Weights of a small transformer language model.
Training: 1017M tokens, 7760 steps.
Each number is 128 + 32 x the weight over its row's rms, rounded and kept within 0 to 255. Layers, rows and columns count from 0. Numbers have three digits each. The size before them is the row's rms in percent of the matrix's.

# layer 7 attention value, 768x768, rms 0.0198, rows 695-767, columns 672-719
123:137116075086135106106153120129189131120162106125113116138115123128059099168140125161089150128115127124161139113140080096128150117149124114158154
126:103131144138165148189104099156124147117074102100173217137149157099086109178166105148149119157091100107083130052106166164168124089116087111160151
126:103154117104106113100199104106118190140104178108121080145188104107110192169126152079098080125060067184140117194088155124141134105172109101165083
121:104137134073131150132182130150100136164167128180139188189126139085192134158110106194099124145152115129159113088161107230102064092090104123125162
125:180165191082144101126176093142109088130129076135117165108124122138108139061152128128149152091140071177132141143132146139131148144126165105142133
123:125143115139150136185141141123099137161110154067120128161127131177112057136081107136107116094179084131107168116146147098131143101115128091076131
126:150105127159181078087126178127104120136111149131118090151136119094124080097168139114081168120116060098119120122115099125131140094122066126073084
125:095136166166108101144162138116140114189123104102149184125183152126118155133079157102180084175122081092087117127128160141152112183095134115119140
126:123178144126082174146117048157111184131169133184145162108073172126178139084157104166124159084144096090164165143127063138145045048096068162112129
106:070139140190064135141085156189097120137129112085117119104077085145082076066110148136157143091115041086126153127147091143140164128123163136121060
099:122140110083132145153113107178157103104157132186146125074162107125084144116168146069128129154177126122081121164087172090087160155119161142122168
116:121121065156104121116177115078105115106141167133100135122121134167123121096122113168151145122152101132130154106178167151185111119154139101103160
110:085142144146089132151149171108095151082164149119091155176154159191101148115104100147118165143170202149077154062121160130116108099111049146057173
103:140117117127141184135119133126145112115133187098118185140130088092107071168112098131085115124137191108128094094136119138082135096118159121144135
097:060140133147143155173078107099124160101088075208110134145128061110162166206149207110155105114125141095122145108086104150158120139155069139135091
114:088122142118162140124177160150127157089105098181070118097137093157142120163089090048138094138121122089156133165096107195098116134143165140106141
103:143138150097065127170171123122108148163108137125110180159152117098101157114128148077120140118103173112098146092109090132184163100177163126152101
113:138162139088095163166115095088130144136149135205157188124109136145147117168115153157117188125136089066175105100049094137151159150154176113161117
102:095114192147148123127130075097155123098107109180145114156123083127106163175149136129166077119127173094088156071144144167107085171082142098136119
100:159149136134122096150128086144105178052165162144112171135126136157152125098058150110150130170200099150135094059141103151101087146133152149106135
105:110158116103149113050091133084121147110142115126124118111090135102110108111145147130156195121136142123156154091156114094151190126134100137118125
105:108122122130142191102155148168131129169135167074144130104117126067137105125123142151111123108063072184198151146141081121114066167156080172054120
113:119081115118093083099083172168177139126150122123125093187136122173115154177134158098052121138106149076169176112111107117123120137139125157172143
090:113143116120086119129091113118174158191193120150138166199080110097166129178098149106135137139149092143142126145168084141102131208139160149123116
099:122107107118152140206107119156140124145109146158126125095125134115154122150123140139106107112080086133137090155194099051047069159171137182121135
110:169143103137158137145084114160124126118095185074131078114138121128119127132153156119057182148180101148065147142181126103171167118121105126162158
104:107059139070134101163129133171159168105179131141157172113127190151071103158162085118060117189117143130186117164115160112149112122098079115109136
109:137084201095175163196169119167106074104170124155122103126163108101082152077147121101101200108177112145125107123114129114183095152159133151122116
099:128135103141128143070169154165080122132094152096125137042136116103117061121086116123127118101136116124208191105146080095117122122121119125071080
097:132123182106178133123120119115130160109114094121156102113118157113106151118131092154184107117164174113167128100114120198096141104105100148088165
111:177089121099174097064089171140131089082111159175170174083139089149103114138150123090121137145121107121195120173088166137172135078089172100155089
105:145146161096080058062131171167155121157121114109132082146101092113113170133084133120156105081149139157102160168145132132141144107091163159152150
108:144156179129158137160161120145167141099140212133096107099140139119117112142193172118107129160129091130096104096181170103114177141111089084129165
115:135148121106122159089092177154083092130191160139100138159087185153129119101103120146104147068163111118106201141140112150199154118143143165121152
097:131089142090125185178124097112141074165125143170134102117167173162163177219095131097196124117081131149129139139121100191079111143128126164088187
106:115143094129136125146121113164126115091096103189116144121114080099109154130171086118127148173150101119139152068159148151062113114121169157098139
096:139183132148121093157142158073101103147091076079124117157157109089140141073148089081138101089169159167106203138105097075130083148111138120091122
110:139133109099088147121128108139137096158183135107113082134149127097106128135165095129092207102174142095149121131138209097180072109081090112152132
106:171127094104135137082117151130098130131172079045117119189134109135122126120103099156118118126101238106176127194167139141140124130082109107107120
102:157176203084114123106098149094141130098171139131067138105100130132181150064133176171127153165133131121134114134109129137122071082134103155137127
105:139115149122188074116149106118098159066174082082121130148160112162152105102191167137150144168156147095146105135127115159118170123090161126118177
108:128159082138160146191101155100134109145153131157152102101191104126141115181170152097167131158157128095138158175119102145112103221136116138116097
100:180142109144123112161097133191129132073113092149125176143162129099191102186178107167149114113188099183110127122142160099130104117088118192124200
104:091164115156214116176128159190093138130154116130091090114097150117139109165142154160117097106131099111094077126083147088104157134150121112135113
110:134164123136153115134122163124099136130171115153095150125124166136142135077062120165163075142122159123103108189165070104045164142123148174109129
108:077123128139148109087054109140097135136168158139138181120186148178117073182179139139095079133100143085100115097135099154099126166128129090181151
097:161072136097140150098158130131168119110134120138139130109174123143082117185205134174127101181128072144114092124115115142115142134087090131104160
095:101070101101130200133138137126154129092150107151109162081089132109175141168092134177126089111174118096122110109080129102129164154113147070146139
107:168097122096130107124138126111118122137083114193184153142139091106171081135149145139132110121114130169097115187121138137130159130155112153152146
103:071081165129121183169169100097073085121158055199144131091108083097167141068125154145104148099154162089153064167184129117141120151161102092130139
094:152144093091152137163087106134205151181049130127140141146097176088081170102181181177142110179108160134082163152090156105101160112121060164152172
102:120130077134156105115130102113135154116099168116142110116113156041096160120173140044130143158170115191124097149126106135165102105148131123145192
101:157132160123147124108131167132172156097143172151119166139114122100146174174097146089133170183124096104181062100154140058146140130200123189132074
107:144096093126151130123060132086115097156076122180121110145165133117109161146094216115130096118103179096138138095134096127072149109151187168120143
108:144138136102075145098129104092187162156143086181145188109163183127112112129138144161124145136135144115127069124122119117166089103115138142143163
109:131102109137185091169179168056088177145086104176116087138074123126162155129129126122061125138151085121127084171184124188129167124111085139213154
100:176134142195104157082111103151176148166066103113168130190112131132129150094107119103132141157130131159135074104181173116092109130098207125148176
106:130172157125158104138132168122094183122131173162132152217140101164119165075114158143115138136130146094124139089142071143131076146202146175107147
107:161117136124133103165073084134171145191099155080184155137192143110106145202129118144117080077191151148144193176179164138139122122087164124104159
100:159109144087114149106096170152100120150142136130123097098098119035174119144141140153126085105167126156092121179087139111139126088096111119103103
098:109139149145128137147114139160178170186138069101205141104097042116130128131161148150139109133130162123116142065126161150120143070181108171092083
110:184105192114122127134131151143141115124147160105111123149099113122153179089198142149158174109114140118067100185149108093194120117162150116087103
106:102110128115155157105120169099098116104105158121130156176132115120147116084117167137152122162128102149203100168099082113187120128172070129095122
110:144112150105129101206202172083137095117115128199126124105091143092158157075108159120076143158136146149116145128117124133105097088144106121162197
104:097093101185175141195082110176134154147102119127142132103142142081095092093125115096119092162158103099137120101149163113078088137126129182123157
100:119130128149152141106127111197110088134094126143118162119133088145157134089114127160088128086134170138149188168134121089151113169100137125086157
103:137183116161137088113121119145114132158174125161143167169167155134107094113091123129107135159136135139132125156122088138120152133154140135078157
102:164127144112130148148093121122126105120067154098153144110197050084110136105119157143153201114144185134148104108119160126185111091117137062128118
107:159194125116131091206147123144117147140094097071113140160105167173112196113149129174162128102119132153077103100117165149120096109093154137125154
106:140099125074087143162064127129098078137064120128167150109123121077170143111156121101096137087111061114172146121168126124128133126106113156129152
101:160047096100148140144149162156144173079133126119144084123131135182130102139121157186102127126065189110115075088146125113116113133085119115119131
102:095159092171157123181098127096028118152093162087108155073122146139143132078098129162109141142159132140122119128074142161142180090121145173162146
099:149132111126100145155085112180145150132127133116043167149139096106161091120168089132171164094118064137130172155125138117141135132113178111116155
# layer 7 attention output (transposed), 768x768, rms 0.0246, rows 695-767, columns 672-719
125:158104050109157160148135235151147160158124143111129144142117178091143097091146134149144158098187140110145100141167114155157126146137148152101072
127:139138180118175145132138115120167091177147122146154207158144104144168134151094093071118108119108129144090097096109146101150159110095183077149096
129:134161139154122128107104115144135121179125110146132116165105160127106080141105107091128114129145119088152096124178147145099140108096181099103117
127:123120150069128116095094174181129147069091109158197081122075150153160129119122137137149114102105143165151164181098115176096178088092137079158135
129:151091148143157177120108141215133124093138134172111131136160074153122241079124065118106078142097162076099129112100156156093084103120134150151087
128:151167152101148100067120097140135169099150070190131118172136130130142134126169141139069105138139166155088182187152195141120132092123137104135162
126:187154119116179142093095123160173152130143100128109087174124132153123111135102133134087086169130177149151147173107099117082103145108088117132128
126:161114133114121157089106154131112178145140150109143139145141177189143123128117139150095121112175139103117160137153127132131127184167136117134125
128:106126089125087055098103142103079128138070168067070087162176104112114163123120189118157101171070114206107198097152176174097166189190148164128133
108:134148162109138153147178125102183109091114103165144093100107116160131143131086124149030127083127161124146140135161169097108152158147071096088144
100:077078089163091132133139014110126166113075096125087092108158150148136156146150140137139108141097141093158079158149137130156132108092078143035114
113:126069160143148125163073159091206130065100115155105116118101162144089207145125129094097104150100136162053091099147134142123085166092133137148077
110:106105123124069151131101150188174101065051162126084046025106116083184146174129124070091088155029156109146131112119176127138112168136199121171099
104:143179112064143128152139107146124168131110161058068160082080128081128129152094077131111147176142116058164162124119132147131110110109123088155168
097:089068087086181087116132126151128155114130092152152066092138148193153144119095132091071114113108124091162150112200132136180126107096140128116095
115:163091121118082135119103138136145151105176156141111139085141128079124118145133103079044095136128155131032093085187107169104099141150087123081109
103:124158189101140143063095079206088115129080118085169130116091115113051065138131129185093157193083154115109158161115171110113114121121178115123149
109:098065167113180119080128105192130158104130117105152146182109165079084153153092106162155174132117112155141175107174121145143154114122123086157134
101:068151098129075113099128138161123170123087110031134128095159202164139097129040097112148159189125140110155121124118162116155160107084109142140129
100:136135117101145148167148153158136086084037157117140092125137082141136129108129107113100141156079114147154142127124073151135166077152070087074118
107:081105118180103125080130171140186095115172169104136133158097114136174129156104095183163129094109138167102140086139159162152135149077168110096081
103:132136155171117059122079098113175139095162140164125172132126109163091164088078132124200099130156181111122135168176184165088125146106133108122161
113:174179102119165126149087141078090172119110125128115109121140094111172130107119154158137126125090083081202142098102152143160108159115091115111141
092:079142126128128111133187115086098123103162104126185166108149107122121138106102170131108129173085106165105129106168113152152215091158165115108140
101:051109171070135147148126133137167175154178107153130103099082156139150169162058163160109118141124132096084100162153110144142113120088171132080097
108:140140156111139108097186145161087075148110095205130129146152133098141102080132147088202081162123131163156113105088088140200134155161093090177136
104:071154146106103133122159133181156124158094121125149099047099136122143107146144215178078144101110081120157138129127129145062072185177146107108125
106:106157074147096119105137152147131079070104184196146055196148158089144122137070150106169124184085184154132127142158131129115178117140178157131107
101:131104169079103133119118192088141180123128126119115159176098097164137106123113098164139120108099028143117136086168162145126194155103144136158162
097:115130131194137131118157078185094134137150138088107132116098123123103110061147092117073148110111136090082119170169082101142139143156114134162106
111:100097110108137152108186191128109093162127139153170167125126143138146102122107160168157144126155177117103147111129060101151082127125064161147087
106:159217160118087114143104110126197118141127054086078213190089168144129091124114098215121187104103057132138108129124167167080078090132106114099074
107:141050159197114132097204150197116146125099019128074123144138106167189115134168152111111065126158076096135163144120136139121110089081125177134078
112:163120078182121186137091111169121137115154141108180130094132148154109079176102135133164112188135145137084129105107178131119183160181164142022123
096:129123160129096065123179210152086157175123117089130165159191102147137193100142113116144064129138067116141155178163156181128113069140162193170166
105:125115076146145093112146134199177108127100136091204105128189120145108157123113117098083173130122101176108192087125044146142114210055112123034154
098:090122168117052127104132108139193129134091114083170155079093101111124123123148124176103135169129103124133083118127128132113103128163167104106142
109:131103145089171157137147119148179107150158110136108180116093090157148134139098162212134118106132100157149171097163113162181097105138153089103082
105:103136169143179117131160147121128084123140143137128179100205138123117135082131108120228156122127151083114143160137086129128087142102086199101118
103:104094050135088143143153134120098143165143114109098115126128168133150110122132105161102149125136029138105119176097134104145115063123156165121116
108:120137095065142144123101157076091059132138175133095134123185095109127155106142167154067146166118159111113135104069046144182089057154073139129118
107:078038139133145143115106094106115165130193093146100157092153123129166194216068168088141131106148076144161164113189162090155139125123133075161064
101:197117107128112121156143147141132108113145151200115172117139114179081200114118093121184143129079124136109150131135133140170087097126166090063125
104:176193135119116123130143146074026152104104125116085139050098108144121199090155095146198217093146093145129129171125110142095177091158083081149163
109:175119095128106146118138130180097121146130123051131169088133136091180186055122147180199122055118149134092154120155089166135130075090080132120119
106:103148107133121133158132125069133122200119103102147178118095122073145095129135141134100171112130145092127174079048150139127150173098131089088159
099:078099143166116105079156123099116072165077090176100082164116161138184097033133110096179123126093163139113104139168078089104150109118110157199118
095:118136148092202119106139134150111122119161110123130180132154067049117114096120154133142150078091122088077135178156172110096109159094143052136126
106:072121112047127065132107086100149124129112110143208047139126138093148157128138065094151124135162185092119143125152105113130124109113128068083092
103:103106163052126116110119125106114140106198170045122164132100152117171083187079095116184170140126119134142116088067132072147173074112159069086146
096:117102165089145092105115131216093095145111167210155105021211104135173155150172129123136067113147188118166095151123121170121141106142162081144089
100:195142157147137066184121200153098128132127178183173091154093142117155112152094105102110091097157123123107186146088080162152143105150154118139178
099:144112170115174179167153124087134181102170132062124161106107128143125130177119114162068054142144118102082121083142061154085099085136145121113142
106:131126156155142082105133133151126153098110074166122120144100154122109134126176054149079099108189096171126180081115116099145077145148131084119105
107:110146155142161116142085144101138112063091149149139128171142144070140048131111124146142109124169128126125131094074103185103088147112206142118114
108:155130163082161119139091099161131107070166112137093107126079198131130148126083128083114096108199083141119082116094120174180111118154063130128154
101:084097129112115093119115124100117102102137127085163139090103124125101137132142115163147148128143137119128149092082108126187111064172120118110105
106:163099175117135127062196102187078142134134115090144119149027100068097146150083114116117104149129153088093087170136120158191119104140100103189103
110:129133119088095139099113179122090125163141136126124148068109114180163110141144183186156106135120125182127170065063170089120117127139157190105117
101:119137132094106087161124116126158174099121113134145100122146169116156106091161080173154146117195057153135157150104104137070096141123113090156150
100:153103090091149149128091100181145158110058118108080014130117163134136150138142120160131179173140123147137112152129086068076120092149144126107121
109:124190125104129118147085144197114161173173109152141155106113180172085123166091123187167072135137143156120100132135089129113081081149168149118100
106:124088144077065129094087154112106149122218188150181150148165171098102083182069126152128148147152099111115129160149084118184123100108144116181089
111:081146112081167145107143112104112131093084179154128050102085071106199152117135116128099165161159103143123131147072124146118125106133087097111092
106:109177144060076103057160131155132143187159138129115103105083151133186107178110112159074157137083171142055113110070096177134142107169153136083202
101:118115103154059135105167160134125128170141098137162154108143144143087132154146179126183096119178121094133127135078144126086115132175149188133116
103:145138117112132156196140053108109126186082111141161093144107230178069135160090169079103164134104123102123113122165139134089160137144151099115137
103:128091152159150158121121210109144110089131203131118136164160156114097107123064121175169124116148160136140071113149075065171114095056116173150160
105:092137149124083172144121161138085129103050082134161067076109124143192126087241107113096105119115101130153117138175085120122108113130082094159125
104:084124124143150134128125181132147144103155132111199142149141182129131101108109142159146131095125139163071083177062158095134059163142091079067096
100:123164159097170130102149132163151152111128169130086093098098119065169155131103086130137094134109076120120134130082108062082127104159139134189150
102:175108124105090070113182150130120133081118106207077095136117093113108134180228132155121141128083132088159148095146119164152141147189120085124185
097:097092114091166145149124145150157103107150191167119100111092081154155208168084157150102133117076207099152138095121139177127105115108156053110125
# layer 7 attention query, 768x768, rms 0.0198, rows 704-767, columns 672-719
103:105149191178058133154117116182097083137180123109110164105147192113103113128132161121037105184096149073173077113133096142077135110112157171134110
099:172154117085104143140175140110116123135105140173175074115123128111096102125107116124156105168177072116143088079115151147105163169112105133153111
097:157179108135128141072130136148061079117126135143109090110136160104143144123095168137095123111135121140127119130109112158098154143157108133148158
116:097098148135155115106121111131135152064123159128161118126104077156116138197117141155100132107155209187126123117154126064137173116163073167023192
103:204226129173188086175150164151076181086157142163118192109121186104173101124101093105128105110179135094185169130112106094103103099156112125159182
091:086179126093113088137086101161081088127180059158141127154095094119172119130135102058136104130105174157093118204170141128128164127173163091181112
100:136117100117126095111099113133123126126142157130137168134106129093132186093113101111108109127140148120091112077194146197076168120135091154137122
094:146131165112147199122056071106105185141152135119154168106168189166116161171111168062174104095116152109185128126105165177140104105092166128123156
106:126191135139153093125131179172148161163164160164105128195100161137156061127142094093095147096122100083124128112154066148178129068140109096105147
102:150151078085096104131115136121122165178067109092097065123147088153175193156139136114153107146147146137129164115121229117133087084060124159126144
099:100063141166107148090116098100145149070155165112165157151072129119170117141113117101129112068116209166183078194159192077089177120103119104084103
097:112166171114160139136155139133176143047164088153099156114142126136121085167139140160146124104099106159161136060082151157129160140126144112211120
096:077120085121139098025134163177068140126167117063108178128120161167115114100185165110084151090103173164100114077143159112143119126144091153114138
097:109174092021087138085120127123151054103155088123157078118153106158138116103167168142163135123133149149118143127168106139182081077100122141055160
097:128127151115099128116128136161105132116118123113148160102119121125158155162136118086196132083194141110183132145136127062099097170165130086158168
100:130109178111115117125140088120142179213100151140141098111167131150162122075114093123105144154139125084084158105132113165126104075134186070116094
100:158123151166116150186113187157123164152157180199121119143133155085111061131164104121129097144157056128077118173124099146036117082118103192234156
096:127171137148130120149124080112130155125097072053119130086185135139105127074138102130112158160135120126093107072121085123150119129095139181167159
096:137122100165102104140079182167152148119153101160166195117156155077129165120148145161120077168158149160179108137120128113184056142080162115136030
099:107133121131073156131143073043064188121086074097093116108174112134136081163121090085143127127104145156183208136116129093153160114187165114179127
100:162101109094080140185140119146126133113154131090124087098119157101129121068185114083165194128170108061083101130140115114123131119105140110132127
098:130095122080121090208137131066166097147098114139153094166144149088152101120172152135115124124164132133115123209138111176108076098129143151120121
103:119139095108145144118138143156135117129124112136107169176128172148096088125137126125124139230097060132167138103150036121100112118207132149179104
094:133077141094133126109090130100083144106125135087081056134110134126152155145172081154124091160108147157118145084159137130131155141154138160111128
101:150145067112199149107146118087095079075082133148109125081188083116171189177110128161155081141183141135151080110111109128140171145132096096128160
108:083080195105153144097107103116042129145138092106160200142164122163137142132140186125194148097115131158157093121090152163109114099138077124155095
098:103130161207111115097145139138082127085178139144147117172134127156131144151130130176167121104116175121154111116174143118134120108119078102164115
094:144134120050147105118066115154041118170110130162184168093105118102161132162093120082162194115056105181087106186133116117147167167112085176155117
096:141116116112134146159166131088140193083170108143091132147093077172117122152083145164109172158104145116167136115092124109072089131086132189122132
098:167121203089128160123144104177145115081142092119095097157077158086104149131087131113063125147068136067127137097140125152142056102093178142090187
100:077099055145058121100107165172122142182133112073129134092127109088126154128177084174115160206141111155094110105140126104135148096161107062105114
097:171178125123141145138109067084117115110155163177167146121191142076116137146097142150158140129136158105131093147173133087143146145052097131080042
102:119149170156101095159133124134105047109124145149134104110078179126174133133133048137035108160114136140138092133117104123108110091148125133193177
099:140096147142125144099148112120137046086078142088131182175157108158117085153179146137112179100068170112135165075098167071127109116135127108131125
106:116024116143162122101124178136096136103146081128187146092170079152144086142175145134160115044145141168114111098131155131146069171167119129097122
095:062234132098113129124117054137129057152126140127109072112101150134106147104166100143168156146094098165167141134163123183136161152149083082118115
100:155119113122112192149081126113118079156117100141113088109169127127134094191149126127145148201158102095142138137162141117103147097136172135193126
100:107099103154139054103094179064121183156164101083156147088185108162147069095154085186101163107067173121077139103084106083171147140131100128064190
098:089100128097118098121085205158098141143110141083148107186108111114155116046114069130126136154078118158184122148115139151133109076106166161111119
097:185161129175186139085081159173131149133146098142152110125138140112133146112176157123067097055141139143172154133127142157133128091162099094135156
099:156118102113098181143085193142213169089132121092181115140148140094159163127109153097158122115162092149147119129151040116151105178079153100170084
104:122120136110125135187144113103091130135138171174133114110135139122062101102089105146123124173216102093156121102086107132129158204179137148139073
097:179117112115143123099096075108103145136111109116118186148048140148157084090125133119079140123110185168132175122156104129143151068156136147129156
097:141115141111161211115112141165148143093140177154184178156101078143173113092088169136126151104069125120156152138115156118119125145093104091188142
095:084125216118185127130160120172122122148128181099085115168112182107165136134104114111132095128102171165118108121150081141228156156098171206083138
098:132119118121099156142064144138100166189132110124138145189122128163118141103098208094198138145096112170104154092159071117083059120113107120076161
104:109117109171119053177142101123081142122106066091109123101076118149174192143106092145112147116127121171114146096166121178149115107119073078147115
096:105114120102127152150141103172167180151094098115087142102126141137190061138155082160115185130162212123157127147115115129088151144083117081091152
105:107113119144143079093146089098081143119154129134129107174120146134103100163097172113094144158090113107100133131159078185206102177138141140097161
104:143132127131097140145155118123151112166090114150097119114080181127071133120103078108157150162124102065089115136138150172144174106138134171149136
103:117122157154132167113140082160081083121115105096096117149181154161107113151131203096105092151079120132140086131131089151056065125166152088131137
095:130123149071141176105100115103112140154126117103145101173074153091115144140196153096158148110144074148159111089050112141092107107170115189164139
097:102150065146155083147122154161110124089111131204155107081146139138117164160079159083105098156108214127126125126128133108165144066155142097077132
092:176137093122146143137089060100124067092236143091154106099135075141152113140051127116137110116174151132172107154144132109121126125157143146106088
108:146206158133105095150148107219136150130150108163095084120080165132179100096106088167100152146071130116143157133154167148095120121128161128184095
099:152113112140102112096094080105081126145186117102156147140086115119113172130139182126115173149120166146193159082091147135145126126155126122144155
094:067109144117132136139120114141157085181104120094151154117172203130081135131081094067134103084095104155152119142108140107093139117088125172137165
097:077154091121143160115125099124128146072080132126140128178138190134141131158146103180147092186148169156138118114083116096094131158096142073194112
100:183173135099142096156091126100064136177094171121148192087152131134130104158134132153108137117136169105157110122132157171101132084127092152143141
097:044075132151093104084146078097132109135102098167210128119096108125050080106100142065117147105111105125104134118189157166110191184164169101081101
096:094086135077166112115118185132104147126109152161156151142128135129086100096151160100135151110105115108096133151088112157187130130108125124141157
106:106168103170095081073144163102179078133110114162158165083062155107059086134147145121101167131127158127179098108122113147127138107200112172075148
097:112113043169156104131121109099176098059165138083122079104107142121125119133188120142139110111150128103159121085192183152118132158117133105139163
094:149114158145134108104164122185146151146151186128114136102139119147140105060106142134136117116148130126108121130156106140091176121105098101081120
# layer 7 attention key, 768x768, rms 0.0198, rows 704-767, columns 672-719
096:134171148089097113130117165156149125104110113130106199097127129075172097134108025070109137089100166114108105130119146109100146123142137107146098
095:129118089158136157098111105086064212104121070152198129165108195116081142109079137149129165105064129134084145173122119132097113160139133134101098
095:119152098146122111106081072121123114130145144160156136092119141123127095173162082127127120107147070142137049168189100085093151173200121185118113
104:133128137097169097098054131147124165166101139205078177085121142138148129187096177123149115156147131150131159148106119101118095119078148138103101
098:207151149132215173130114151133103138124176108128135085132083194106176111197154136155093058108103150101150164153121103141136129150146117109116141
090:158206117169109069168181092187153145118105182103139187120106105153106103154085124149160103182150148106130128159129119131151164104114129162100136
095:146160129104175146150163096145163147097103160102130082152111034118144094174153112099048068147114132162163096139087105176115153144196112141112156
092:123095121109111154121141192124079077162129126108185146097135098142138118155125168163118096108061050092108118115125149143089082138058133113158100
097:155127124155177160119154075151091114161107232162151123132109112144165110172145138162171115103097179084080159139156103117185170132124144101167152
095:214132110160095142093084106074129118077162095100078131070094173083127156168185163092126121158146088131175199126097169137176045059089160077119104
093:156086119158153062125079148076086140098102117179153135101059176136145073086190137176213156122148148140106085148146126088103187112120129067130107
094:132162220133088135158140121063171157059182129107185149124131141131165131150102109141146189133069102115112138130134124151183161170097165145127118
090:041136136143160076156096180129158084155073143142141185117088146124136035113165104057166155151129116122092183100177149113147123084116117130073176
091:132087158116114150107071128175114159151128118061152162190137121173141104160141155131154085099165120113095136107229159141152093112145141150093139
094:121118121093135094128133140151126148149095115114104093130193159096156116103160122113148109163119125214123143130100101119091170142115076128141151
096:152142168095121154096115094126154161141096126141155132122172060159191134146147144120136146122133137132075150108143132151159106088070072094208116
092:197135153087116151110163168124115069112133126097142124134076159161146070112152163152109083129127122116117164149154104128093131114154130149146156
092:101105142176105105194115184162053187132084166096122136160084134135184084142166158096145126112099064126135142117084129090116157170104103125128129
092:084150120104125132146163146122141147125107154111088130102146191126112108175113107140128119165173220125152155156156154142155133150144136100181059
094:108165075085154073090155119140111092123103101099132125076176133102186089150120105106153147115100149140089124101112131114163100110068091112148115
097:178071157093116155170133159153097059122138122117129056104121122118177074097108127158137155083103044083135057155074139119103110153115180082132075
090:145128114119086143134194100171096109178120133135113123117145150070113082099159113151131134143181129114118154157072139109157093109109178118060178
098:101135149124093149120134143103149071135090136104098171159171134140069169110184102108089166110180141105169111175121086153099122132067107157174121
089:142078179102095181169154061123145139098159157131136111139099143173115121123128133131098090166140156150125125120086137153184120141167112097073087
093:127110084070155127151126126129133207090158144139135107111145124121110189146147115097152137180181128151162080159105186100127089094120115147099112
098:083070100151123109188134131123116134126154062131167139111157146118169119127154135118127145134083123147169103171168112077170170152171201128128066
093:160064128102127042111125173163114125095112195099118160130156112135104106138116118140067095103069179131170118129140158109140133129102144116112091
088:107157098199109118107090154116161177135136116090126154135114145087132151096117148112091074102064156156201151145127141128131149151159142120146097
088:060136146084223116129127111072152155144121117174176141088094129140118154134097155123163130155126105093145120105101120163133116133093135100127090
090:167131143176147097124123153156199154120108164162146161154163103120153212119124150149077116090147168190137124130116128101157140155147133080213170
095:196198129139092133099137148165129115089135164142111072101143083111116218153151085173155118166138104146122157100146128100142172132182130115111176
093:115068093150124138075134132040104125100154096205132152154122139129082174122111080133163148144069111113133075139140105108134079133113147101100102
097:165177127150078099149149169102063109127166119112121100101170117069128104115110132147085162158172104136141081108148103102128164091133084131141220
092:107149162094102163033104078128080091171137133116128171084109093155135103115114120146107154072114170121155106048117146179151128229094167089142099
095:113045091174095161080097096081155137192124182133130145047140120138129126170119139130149117153096149124129135140112130104094109184059149135129133
093:080112107209144060150129101131099054114069147112129142114120122175155134131146114083133156076106116134114124168136077118182113194125095117112103
094:129138153106088142165164152098198082124173113113076073072134152107181090181075151098135122127128124182134094128146145114088142106106096132148174
094:108131124083193145117123109126100171131161120097168175129147065135146055125171154116168179124175133110147062115124140168117174078096110159122132
094:163114115132117134163134187137113166153122103132112193068165126123179089138175115129173167132123111162121144141080071158127143119115131086148183
096:183142168117235085142105177116173118122152182085138149186082113127155055116155074174168113131095154097117157166086115124195145185092127074157123
094:145106117113147186136131144121131077199153099104106159143129132101085123119113103151158133168189098121076112195075133083151137105104126148153081
098:192146121133101074161150146115169139104176104064159151136122207112125142123080136179134162105068111159115099132131140138127106094206072193148149
094:160136088101175107146112121162135112169121111156177122115112083128150135185143161110169138116098134108137126117129096102123172124121151085112122
090:058102184095130180140113158149149155154135151111136157114131157153080051191148101098108121110106140079145122124125114109130118169140096076147136
089:116152108153124138159089167115045148134151146126154131121142116154136117077158139078103074143125084135111147167170073109087100079137080095111137
093:150210115176081182132139073154125090150121101126105218115127189148179165129110115117152090141134134084059135097167116115079165111099092103141085
099:093147130133097107160147087132186076126076205152127090144105090147124098140150112102161161113170145134102101149094145139108147105140092125131123
090:093130101116138122086073120125162137114157149093130144055149129126111116151091157123115126107092134076138142171137066178141143172167032138065133
095:052082130118082158142080062158092183172121155134079133127100107132148110080149200108140096120141169146169132171094089124131153119114174155165157
098:133154150120148124134156102135120161107198132138072128097088121119149110108102107169050121091087171113107110125153172198139119093110146167130126
098:116092117148108158046122086157113142198131140128125175152136183137090081135154110164155137106143136135113134114121092113155151107125152145160130
093:113121134124164171120137183087084124161119172148175096111101174086178152058068114110123128142139103141107141091187140120120125146150119138172190
094:097120160125104163125129142101110077112136158066136152133126133158126114090153120153115136172122159079045190126094152122139133067152065157102089
091:126130122163109101108136199147093141124127144082083082102083157099140090146107150117111127117140118095131138158165084162099092115084129093149115
100:204147084134119153088143176070136125093100158123086158176119141142139167098108123158121148110129157165139157136108130189091094140129114137179152
096:102116156128113153061112078182084069184078152151113137137085081138128108139172127131143145152105156184108156112148139094151125078094146104175085
089:099101088141113074133108129179131128158139135114101145089144133132122187142086108152127112140102143167160158141168133094071089162158177121151128
095:159172082142128117110136059125105169094103138184115130147089180128094105159136098108092065192159048086113174139083141161078153193117146169154120
091:133162070138144135076148109091107056115110080182092138062059147071153149129125156130101078161108159082148162168103109126123087155112131088173114
094:071105153116133126112147109101096158136068205086081105156091143123158150139189122167132119107158177107044079104074165128091175134112154103141166
090:074138084136160171123100051171129227119116130140120186114092108165105179113112122119114119120111146145111149128143157122124142101109147129141191
100:109143171096092046141089136085113108110144100139097130196098140149129127127138171114106114127121171124174161076124115134137154088165149099103100
101:133111118097161117133175070071090152091140100118198138149149062137197143110153118155168180144101183099089106102127163126152109125146120118091076
091:182147153140143109112124174112114169105111128066132122158117150123136139139161117154174100147122200133143097145069133119126126067130117142041144
# layer 7 MLP up, 2304x768, rms 0.0283, rows 0-3, columns 672-719
104:105121145141103133139111121143189130129126121099162125090113122103180194136173107148080103120098101118153117146162160117122073053107162123127100
098:133104106131049083128175163164116173127128164152186163145097156149096086157139140154149094116179193086083075115188136125104105111134133164196094
105:146098094146143175094161122122142130084098119133119172143158127125146071143126122102150116067126091098126167155170193135123141116053121120152173
098:140157124140126104196105193076142081079134097076209127147140085142129110090145122122106135109192109104130168185071092146136096127113096129117121
# layer 7 MLP down (transposed), 2304x768, rms 0.0283, rows 0-3, columns 672-719
101:103104146172074182100138134098095142109140115186064158182096185170064071121122134155149158133155142117132118129161130132088137176125073122131123
093:068154115134078083141178138186098119085089151058102114099154148124113161097111162113114093140159113098129105093113092088176128115180100089097054
098:071105180137172083105114109120114103148149148190123134114073119129088130163142129163114106110176185089104114134083132131102125121116125131105131
097:128152121114161106104122107094126156107101128114112142184193128125134165094174133117139085133108119147146125095147187082119160140177109137114166